config.toml
num_hidden_layers = 18
hidden_size = 128
num_attention_heads = 2
vocab_size = 512
init = "normal"
beta1 = 0.93
warmup_steps = 0
dataset = "wikipedia_en"
Each number is 200 + 30 x the weight over its row's rms, rounded and kept within 0 to 999. Layers, rows and columns count from 0. The size before them is the row's rms in percent of the matrix's.

# up: layer 6 MLP up, 640x128, rms 0.412, rows 568-578, columns 64-127
# down: layer 6 MLP down (transposed), 640x128, rms 0.131, rows 568-577, columns 64-127
up568,120,150,212,198,235,142,235,208,273,115,204,199,198,252,181,194,157,174,210,229,195,239,226,204,215,226,160,167,222,208,215,183,176,187,178,189,198,199,182,145,169,208,191,197,179,266,222,208,190,208,226,156,223,239,239,175,268,202,162,192,241,188,178,171,173
down568,116,182,202,224,242,225,239,182,168,176,218,215,115,184,174,270,173,209,202,194,180,214,171,189,174,226,139,164,173,145,194,199,259,233,215,239,152,189,194,163,205,194,278,230,150,213,234,193,207,178,240,184,167,199,232,201,266,205,227,210,162,179,214,176,232
up569,107,190,219,251,165,193,174,199,180,165,207,213,194,184,195,156,226,200,238,182,178,197,185,171,155,256,168,196,229,156,229,189,189,202,164,181,228,221,199,223,178,260,222,229,163,220,241,215,232,200,164,158,209,212,197,152,278,142,158,130,203,194,175,207,189
down569,106,227,158,193,201,250,220,279,179,201,198,211,199,181,231,181,192,213,227,202,205,185,209,243,180,206,151,189,172,240,214,179,219,112,224,182,173,196,242,151,198,165,185,206,212,192,193,178,238,159,215,162,189,175,146,142,185,235,223,192,166,200,203,190,190
up570,106,218,183,198,182,143,264,230,168,173,213,193,231,165,207,234,214,192,261,202,195,181,170,242,187,152,199,192,198,211,189,197,204,185,179,208,231,162,218,233,236,200,215,131,252,192,186,166,170,187,280,190,197,207,223,245,176,204,200,122,182,157,205,169,192
down570,101,167,205,202,189,165,202,159,234,160,190,203,187,182,217,187,224,150,227,164,191,214,224,193,197,180,161,187,282,193,179,202,166,228,201,262,234,293,195,193,175,215,202,218,209,214,182,192,199,204,155,155,226,155,149,172,200,163,173,175,185,251,187,232,181
up571,100,186,202,208,224,207,142,168,244,235,211,234,182,148,243,174,203,197,216,166,230,206,202,199,204,215,168,217,150,169,245,214,205,164,154,171,199,185,198,273,192,214,198,80,211,238,192,214,192,183,180,143,191,228,194,162,168,192,174,193,160,211,209,169,134
down571,097,224,168,215,169,227,180,226,153,234,224,146,187,179,218,204,177,181,198,142,173,205,133,174,234,163,235,218,164,171,199,220,163,191,144,143,164,197,163,173,200,208,176,198,151,173,206,188,204,206,194,209,200,209,189,156,206,174,155,223,218,234,223,215,207
up572,084,182,221,213,167,176,214,147,154,155,171,184,158,197,203,145,213,170,197,208,168,289,202,208,190,259,238,186,194,227,187,215,168,173,197,206,271,245,179,213,223,145,211,178,182,207,181,255,223,194,226,194,208,205,202,171,164,231,154,227,199,207,175,246,171
down572,081,178,219,250,200,213,221,191,222,231,268,173,153,207,194,252,208,198,159,200,230,189,229,184,194,196,185,226,119,230,229,221,144,165,260,204,197,235,183,200,202,254,187,185,140,218,150,160,187,216,215,193,217,197,223,276,189,236,208,195,178,234,164,197,230
up573,096,178,211,188,173,240,167,165,181,189,186,231,262,169,159,226,193,162,157,194,194,205,216,195,233,214,230,203,223,151,211,197,256,165,215,209,189,251,224,244,198,209,231,207,228,226,214,207,132,235,190,213,175,207,182,186,151,222,150,213,131,185,224,189,214
down573,097,219,276,188,187,252,173,200,191,230,208,188,210,218,177,170,234,166,168,187,208,178,185,182,242,188,167,148,221,206,229,208,271,234,170,177,176,218,222,230,162,245,193,180,240,181,214,244,155,195,210,294,216,182,174,256,214,203,229,190,187,201,212,223,147
up574,093,186,215,214,174,198,207,207,185,193,164,227,165,229,241,125,229,185,179,245,184,191,253,208,197,161,236,226,253,171,196,168,183,182,200,274,183,227,230,270,140,204,206,195,230,221,161,184,108,225,214,209,188,215,186,168,184,240,213,194,192,203,218,190,216
down574,089,202,156,236,165,210,186,178,198,204,163,190,199,247,228,188,248,210,164,196,159,220,190,182,211,192,188,144,186,174,190,191,205,195,223,207,168,194,172,195,196,177,233,216,172,131,217,168,185,212,224,218,254,170,185,199,193,276,226,186,237,164,246,208,228
up575,088,186,231,252,189,227,248,233,158,210,184,144,178,224,249,181,219,183,234,226,167,212,178,156,199,214,182,205,212,226,203,224,209,243,199,225,219,198,190,225,249,221,192,229,214,239,237,230,205,206,231,181,177,203,191,164,210,181,215,174,172,164,181,178,203
down575,086,211,166,220,176,201,251,146,197,237,158,190,137,174,213,224,229,208,136,122,227,223,280,212,200,185,148,170,197,198,231,205,193,176,210,249,198,222,185,194,219,167,208,223,185,152,193,178,206,239,184,227,202,224,164,181,202,203,134,199,185,194,211,181,255
up576,082,204,201,247,227,214,240,140,240,223,166,172,186,216,223,198,167,199,179,247,233,216,221,181,189,269,236,184,164,230,103,202,188,196,169,183,192,165,188,234,238,192,160,152,212,221,193,193,141,186,163,211,209,209,158,212,217,177,161,225,225,195,202,220,207
down576,082,169,219,281,237,197,186,119,201,195,244,196,204,244,195,217,140,206,182,220,172,172,194,181,224,155,212,251,197,200,194,215,203,224,230,201,258,182,192,186,179,199,236,158,241,190,182,237,180,195,234,222,225,280,190,219,191,191,168,188,180,234,192,239,202
up577,084,231,208,193,175,218,196,171,197,159,248,230,208,150,183,210,239,214,261,194,217,212,214,238,169,163,242,181,188,238,169,172,245,246,168,180,207,213,170,241,249,207,233,179,187,172,223,159,277,241,248,213,163,240,240,190,200,226,237,182,183,252,186,220,206
down577,087,160,230,202,218,138,182,253,184,187,198,216,218,214,215,183,139,201,211,229,220,161,197,232,230,158,216,224,182,178,216,187,198,184,240,214,240,153,201,172,205,231,211,185,219,212,264,209,148,209,253,183,177,151,225,171,166,274,260,211,213,121,199,196,208
up578,108,163,189,133,202,184,201,222,214,210,204,214,156,202,276,153,253,214,146,219,194,174,220,248,173,176,182,151,251,210,215,169,220,186,230,151,197,218,196,221,228,241,189,216,205,220,207,130,162,202,227,180,218,218,209,177,252,183,183,231,237,205,191,166,201